Part of a small language model's weights.
Size: 10 layers, width 384, 3 heads of 128, vocabulary 32000.
Architecture: RMSNorm before each block, rotary positions, no biases in attention or MLP, normalized queries and keys, some layers without positions, value embeddings, capped logits.
Training: a variant of Muon for these matrices, 9031 steps.
Each number is 128 + 32 x the weight over its row's rms, rounded and kept within 0 to 255. Layers, rows and columns count from 0. Numbers have three digits each. The size before them is the row's rms in percent of the matrix's.

# o: layer 3 attention output (transposed), 384x384, rms 0.0643, rows 337-361, columns 128-255
# v: layer 3 attention value, 384x384, rms 0.0768, rows 338-361, columns 128-255
o337 100:121064142141152148114143136180047064118090146129112116119138142130092129104186104133131137088101132156072095156192135187147130109135164172144127115116077163065122155124102183152144112111176122151164170103093065142109160148099180126099113135112120175109128143138133160181173038169183126172135141147133138180156106106113102072108111166122112169153150058142037129115078109178118123111163
v338 095:143137168123080106147112154140068148126093129085136170143163127123097152100126119052117177117153065134126076083111134111182155099142108139089122124147163144127126128169122078121144071107102110040126120118171119212085125159127172121150077122091111147162195113145112113135120104129078129084103204149102116159105119143141158132174123130171143086122170091133190108106139155082166141089139
o338 098:119116120122167136135127104156174134164169129149131159117115117124110122119150170187096176094178172193125140156097107170129101129143166104192095140079126168117153082113193104157148166146209183196061122171090172072140114176150150132092135163086157137086132155091115109126075135093157154168186107148193146146129122089134159116157136098085081174145127149149136197158106172099110129126134
v339 102:077136157140141133141125091137110122140108159128167124124139104082107121142158141124157157095106089166182099124164095110151136151172143120069153110151067114106166202149131140134095147153144042136148094135186132079121167109152104135189155110077140148191142091108130157110148176097107097078130107109113104109137115085142154176123120183104138174123111093082149135176125156087121137150149
o339 088:094133085115108121123198124151146114163155136181124171116153156170123167119161131167153141164127159134142145101133110146074164122135134147062166111100112153138058127098168185073121106081177208123104122129184143156144118115097108113125174157111144128108123134139163084148158113137146197114093117107123129105119157093166094203112143109097122083138121125178145177092134142151173202154165
v340 102:111131136140149090077123199181105151141170120112160103136130143167125098119125146165125183106181128142113164120161147152120104126158120114177114161111133173106108143144191143154133151122161184124126123121135100164158169172083125137141149118142071088130150071108147162103077158152118142135134157154115167112140104169144108093069099102170094113091137087156094081101158118135123089168112
o340 101:100141125127117132150115142074173116144088130143051107134200068127152141119099131139075081142086129111125138171084128151123106101130140098140136095141180197145078133157134135095149103145132081095185078129127132121086081144181201086103052115083135153135162171170133117122156088090134153103101170153153107170118122155134116140093124128074136119113171166097100113108086164115074108170148
v341 103:142116184118125139070096089148103079199140142123129084134125158166108109089124120111094094086109122138140157157187099153076107076082083065131152112149145086073142146089109110128137102164082059168183120128098165098133108046095142119112114131122118078136157131125149132136163159122130095158095146115109130161133131124128110173106108111101134122082133108085124097168127125087100172180172
o341 092:152073157175111126138166143101154156094117147097090137111052087105154150144132166142152135160139146068100158111107138108158095155187164159147108159140131100131127147152132123111107111212139160044104198116097162136109148161143083074079167085135112123058152149199179059145096132135114161118123178148093139131162128123162086032109133134133098114134124152138101141102151052143128078086141
v342 103:132076109129135107104131128164170126105100106126133136055128111134110097186119148091115101143143155108181174110065151119113133102059098117126106176120111182116112116182110090138106143155095126166157129093073086128127115090108128108143098175097162092101124142106147109105163147108127118166134180111103144141084144138087159123166120171125137080174104109125068109177131184149141099112192
o342 098:133094062109138163184132165114110152125116171106153162137133104131092177163114063093184124126136105192065129142160127180183103116173113107126100165139125138107135169129106147092120090120112114159162127089165136091070087132104083158160107112108109111163158169076157109118157127138144115062138186094114113132160124127154145156102105109130156193132087130120180166018153164161086113137094
v343 092:134140161163156091168081064146119123123157124184080123106138111185082145121094117129155121130158080068157166103166129123102189150160141143123114111199153128110130147128136085127109132124103143140141093114135157166159094109164135121160157144111088076139124151093093054161110165129147071113150109125160088140042102124126146105151159161134086104085113097132136122086181102070133150154114
o343 094:153140120129066149142073196134151151106130159182096132119118133122141134086080131162167106147119156164136102097068091121141117069121091141125158124121123130116099190118107186094150123112126083110097175140151102080150140205092128154169132144118194139093113139120136206102180125153132139128155076153097125119078174141128079147125123107137169082132101113082094079075126097142141065135157
v344 095:127099141099089138114124094192155105114117164141109167155127156135084110088066111103093159137108131102150121112109101115170101114172109095146118100128132136175097174114087142136102140127147068192140108119161165144157126133154119069152129155104112162098145146169146101083136144145158134151204078187165088116149113173095149143201172130141147152098161101115110073200186117109142173157205
o344 089:139164097124149140103159150106102087142132112132125083053130106075121114136102106115174180147112088173103117142133163131054075161124099096134119146074092104115138122109072119062092087161092152109146125136115074142107112115129185173179116122120176120121118041088144148171127150125140085094055161113123157201205086168126157119069112121121126137173058127173181144165095100149120101103155
v345 092:159074098157159118118140164117123056106132150120114146103144115116143148174125139125140089140121129154157068123140146107123062128163170135128119088112147158048117077142214098129160090192062140179114132132100133163107153090130149110135086149125112172061113074143121147154186126169159160132143194150093147153095159108062141125121117140148193150121054172075107128157154126126147143161166
o345 098:126149186137109146146149124133192126071075071139124122150113124127162086081154128111146136145168194139117196172091159156100102153109112154096093157184141184125111167165101155115109072065097133049117153144137086137078088051084125202079190131160163152119146157148153189086099151114122107132176075173098157106188103151154138133142177100135092154153083102123145104086101213123065164173144
v346 099:150155143104129188159119098181087134138121131119123187069114131135121109166124122071152148153160148169151136171148097144154105187139137129131133132148090168118151116060191187098099086160163153152105108154066128193127108139108095125101137128146124115098127106139138114124062179196176108092162112108142120143102110140166148133080076086109101105090139109135123064121120079139112147135112
o346 096:095097068153109155137160143196166112137137116128097162153127125137130124074089130174117070098128166121116127145082099126170115114130136155143100067118115095098144149171148141108116113127120107159142135087128167101106151132131191123161176170117101187150067093137128147142139089111191160170107094150081160149151160167117103144183098182091160109063059114112148173133161169102171103157099
v347 091:149148105117085154121119186145196090112071170099068110095137059137142151138121113169161118130092139145144158130111092142126145099159117114138085134138101126132120123151096123110107124121074114117061152155191123185162133093122090172105102115117200150142122152106091104140150135104077175184137170143126107130124166097062137142115162123123181158141132139117118093122064116111116095182053
o347 088:149122150106106132147130037157146168147139073118121160071100126136190129164158144119084107122171085145156101105118123130110162107133101155115225145119124119115120124120124112158107117107172163128131083196134172107173126153155197114126101137151122127060109113113140151141159138103111151057104122039102119158077106094133092182146137123103131031142131177139062088165116152060110168160205
v348 098:164190150104100160154102159154131120179167097145133075134172124092149140132128111176111146087081150106167097143154128172069135138144132161135133133128125170121131114186110133187091119113148142127118109107112124095144101153077172152114093123113104152166140153113130150171093086152166139085139146088129077161177158056132093162162127154124145071185095110125047087149087113146038072195171
o348 101:082094116114165184094163075124151096124137121130102092167123145110080105103159159096140148144109143162060166123127137074124138125127160144120147109175079133116079115115136134101131161154102091134138161166144178122056066081119089137153090124117152119129139050130094150082180142110108133116143062137111131080182154180165117116098135196043130115094107193089156154084157104070136142149089
v349 101:124147109160112137178177048176125107148193154121126110110110165064130139171100103153110106148109101118144135178148116175122165146142099158156171135106107123158156140176143189118145127149187102109153127148155150205116130113128162137084053119104126202135069073103151121096128174154137153122110098135123157088133143109086068161091238121140129090106139114207115144119099116126124192079164
o349 103:152148165090091120078121060139107084145132097175113138129104157144079100089195123070117161150094134083093124146178103119129170213110173142106153137140135173138114095135047106149060131094117184102107127177128186115077065098155113157194187081156175123151186138148098159113095098131114099076081115125130110130080113137138162155128129148141170104126145218107186105168129108116127110083130
v350 102:098144109149130134164118102184133146101105157114187096146116091161110135183114100048062172121187144197176119100135130163183107138148176138116175088175128145164162192156084114100179127122182117168080130145146119117146106122101084116151155117093086097116139092148117099145116152137095178135145120096136104175155163090129144119150173110162161142150133131179152153131126120103117147189125
o350 092:090156104124129145119103135148099114213175139173096148114180150116073160101095173119186141126130119107105131071096152135104186086082047138165143137108118138123165062188155166087136123149133130111139111115103163130086073159141124118120159111147092141127095112168094148120141167121204089073165147175120136104125144131115092112098082157149151133117144079117144139124110174205104065091149
v351 102:176161156165140086194113157181108119133128071118184045127121141091153157148136128144100151121074134106163149145156145146128124157156168080057127126155091185175102093074110147174142107141147152170106067079152114116097076149097134122135081132138186133061095102138149079078149115130164109133100019075110109057085103166119145099125155142147141108159130090140118125073132103142163153112164
o351 100:094203153123120126143144168177125095168121109168108131081138167140153106068117105147148145116202145090110139137097125060108118126073092124126083076173130119123056138157122179092090081022119164099137110174099090150136137197101174123084124158139135125115122065128109145121084152120094177079136141117140085145139141116136107144106059139096067108118118148160078158186075169139136114158062
v352 100:112075111181171136111115168122070185130100118174132140148136141164184115107174087087119114133133141128100134160130164140076133155091109173147157108123099149026119096137124201115102138130092122090008152135125171126122135090098155138115160177142097115150114142141127092116095143109157103148121132109133158141185105124093124101116100155170148162108115152134119141106096144141160130151149
o352 100:109141109071179133114130131076151118093121153078207209132102089103110120117130203138149134102157064124138116137110145149128153126143136114106166134171133109100122098163118106138137156077139142149100142118098115127153173140137133089100148116127175130105121118085109136118125198124172164145082140138136191152102092092148171201173140119147065095067099087069180182160105120132131189142087
v353 098:115177107182132103181083157114119131158087131066071073122164172050155078086161166120181121133167119111121069105098063178158113095175139135181127114168175135123112167131074102134127112135159105108149103107160142134156121122076095139224129184129088104162120136153147172166107127097158142125101180073122127136146154104134080200083087142125189136132086109133147110124074152198125125128093
o353 094:183090093192111089068130217157121094162102131156154151148112161138121126147139137140124130126121115140099125142147147144141113201119145133111106090146081121129172125059156104125130124124138157189142102149117066151089169140152143107104124126128145142077146126145134110123176149137099133121139167109100083117124126109058076133158121146116066115124141118140104137126153134123063099144160
v354 094:105121095091122142089121153114183097111175134076178070174154146051158050086083134052110109148148171149148130172151101124153159115153131097157185078163086190179101141074137075143126089190121115149100135125063130108061137158112191110157125145130066121182182091129151105152132084179102140094132071059096126127094128128120109133164111135169136192111096115105127110165096143135074153133129
o354 100:138133170170145120098190105133103170167129112140112165169066134155157158078152097159186162098109162128121109110105144119138091151091103138121069168115125146116141145072092079104076150171154134140125111093163122118132109151112112111117151116153151139084118095090113150160168111166193074106093122096144124153138148112076093120149166123085115182097075128159082177154103093142159163072132
v355 099:084089175155128098142122085154118124172175115127154198138170096174106139178107072127102131095161141074123157126113149114131146094166135129187120137130111168031116129121097195099160145127130128135158096130096127132099145147135165182164177126111172090201167140149162105137116075148086133117135227173095167146122093107151089109110094111112195119138111140142118146097109086099149091159131
o355 090:148160140124175118108156079143174156164092175123142152173121142167145125108150191130074119153145097176137106055146108174134108188179175091105165072091104094067146079145137126091143101109127136116114117087105131141148125184081169033096140180175095203029097137147161094115070134099099104176109081133149065138111165174108114148142122093136096105061181142177169167150152114171130161124145
v356 097:099111162091115129185114162100173121132104126097123148085134060094120142153184087167101105051090086138090156104143120080148085178081163114048100129087108126186178140102170086128124105148159122110087129077115163100133088103116112106064121115153138107210096129118142105102116120107113100125135152112070123183109099134098139177163158100163142073183145118128144084107159152136115101171160
o356 090:146142195154112145074136089153101135169088084170179111158149074145161148064096088116110100169090127137153120174128158129135179115080108119143181143143095106141058150071143111130078149094122159114146175222158139145103104150165083141134135136140109138139123174135126118092141076143097096109091136061142122118095171138142134098108138119080077118116122074151132065135148079134092180152154
v357 094:108121088115106129105102153150107127176142132159142184138171153131138165110129131138177136118128114146139121129119133181070162120164163156117142082103139101072141110165115063152125135100127162101089152145178097065164135064171127189143155114067158129092120118118120128161144139167088159135151102131110110104128103156152199163142133181110139185100185129025120144104148133097178155159114
o357 100:068099079157181179191147146105137145116129095110156068142094166114134101121131107151151136103155118151061204186135121110119061121118120109149095089093113135126147118093137155115140106145093092139136146152136113167121122122113057148154108117179107117098092154127131149125166141102145129150166073139155101097087160124124072151182051146115113125097159110128126131116124147148141128108103
v358 092:130105108128104112152102107133134136139061109167074089157158086147127089101118138111121085129138111157139190139151050116133184186105137177119145140141111063089128074118100094088096096105073113127122156088164101107128102179085135102097173146094138133114155125154163174163140151170092101117097105095126164065105190162142135188142105159152065073081096137119106134078080138143146158053101
o358 098:079139081168135100174111154147126101060162231098124124144148167100167166147134110152149153104129119127130141124116132145147123142120087131103114188081098166113100105119125114109113146110124103153104112130141111140111122122191089128154058077126126106122128190087144117103142193104062164170127140088158153077148123132082102138124106075106134122067163149128167177062142102160150122219148
v359 104:140173098124136093120096190153115089121165086118136143132154040113131068131164171158139170123145092101145098064036055136103113107165123113117129136140151103137141084141119108125125101056133102110145086141146106152165119136191096138149134199112105110183137080091143189108099108155181117098142130098165181105178154100125147107122133108163105168140102050074113092174107133128114184145137
o359 099:094153131049068150144116138079136134125095193129159120175114192137078129121136106114120056122122140159179118072134134041119075178133121234146168136119093154135088130135077130145135108131063154146089133138176121153143146119125082121129107124139108096099118128140096098088140109113122131126147108145114140150119063136146115154104151148094138152129151165140118198109124093113085152125167
v360 100:154141141086155088134145189101138138152149095122165153099101066083133192123124079102072141150169116152134125148160103131084124142126198094151124120156166164118112124194114100166093143164164167115154198153165105166141165096123070105154104087113126152160110153099144133114137146153181081131079162154144159127135147135163207074086070187099137157104165155103161119054158089129129121130139
o360 097:146090135133172157132148128113137134166124153113182084128141169164086165130137134135204142142067102094062149142143139104137117118142104157110141155074132101104168190125128065063205097044093106136131123098126127104099178155146163117162058139155142087111124100127119176136128126133084077182187074175090131158125144084141111144136161172162114160061150077116159103086098129135080107155096
v361 101:133088147122198113111129172097148171038181158186074074152065121102107195147119203077154160118117087116115135147172100137093178119082173178121113108160124107112149063134155161135144167101141116144135159089128150140144167123114150067106093127108106078148158136156106145137186090166062152175138129152120127152159114140100076120131181170154208091076178129065078136099119125162143114172117
o361 096:143142122150085053122155129176144132152121105175130135092144121112150081137130088139170088151132123114134153163109154068089203149107098178099144108130122160131116179150089122077095110096094125107118156149131121080117095092080086176119153136059113206105125130084144140067109113081143084105150080157116119075103173124123160126146085139101096109152102169168158179123147098155164149135112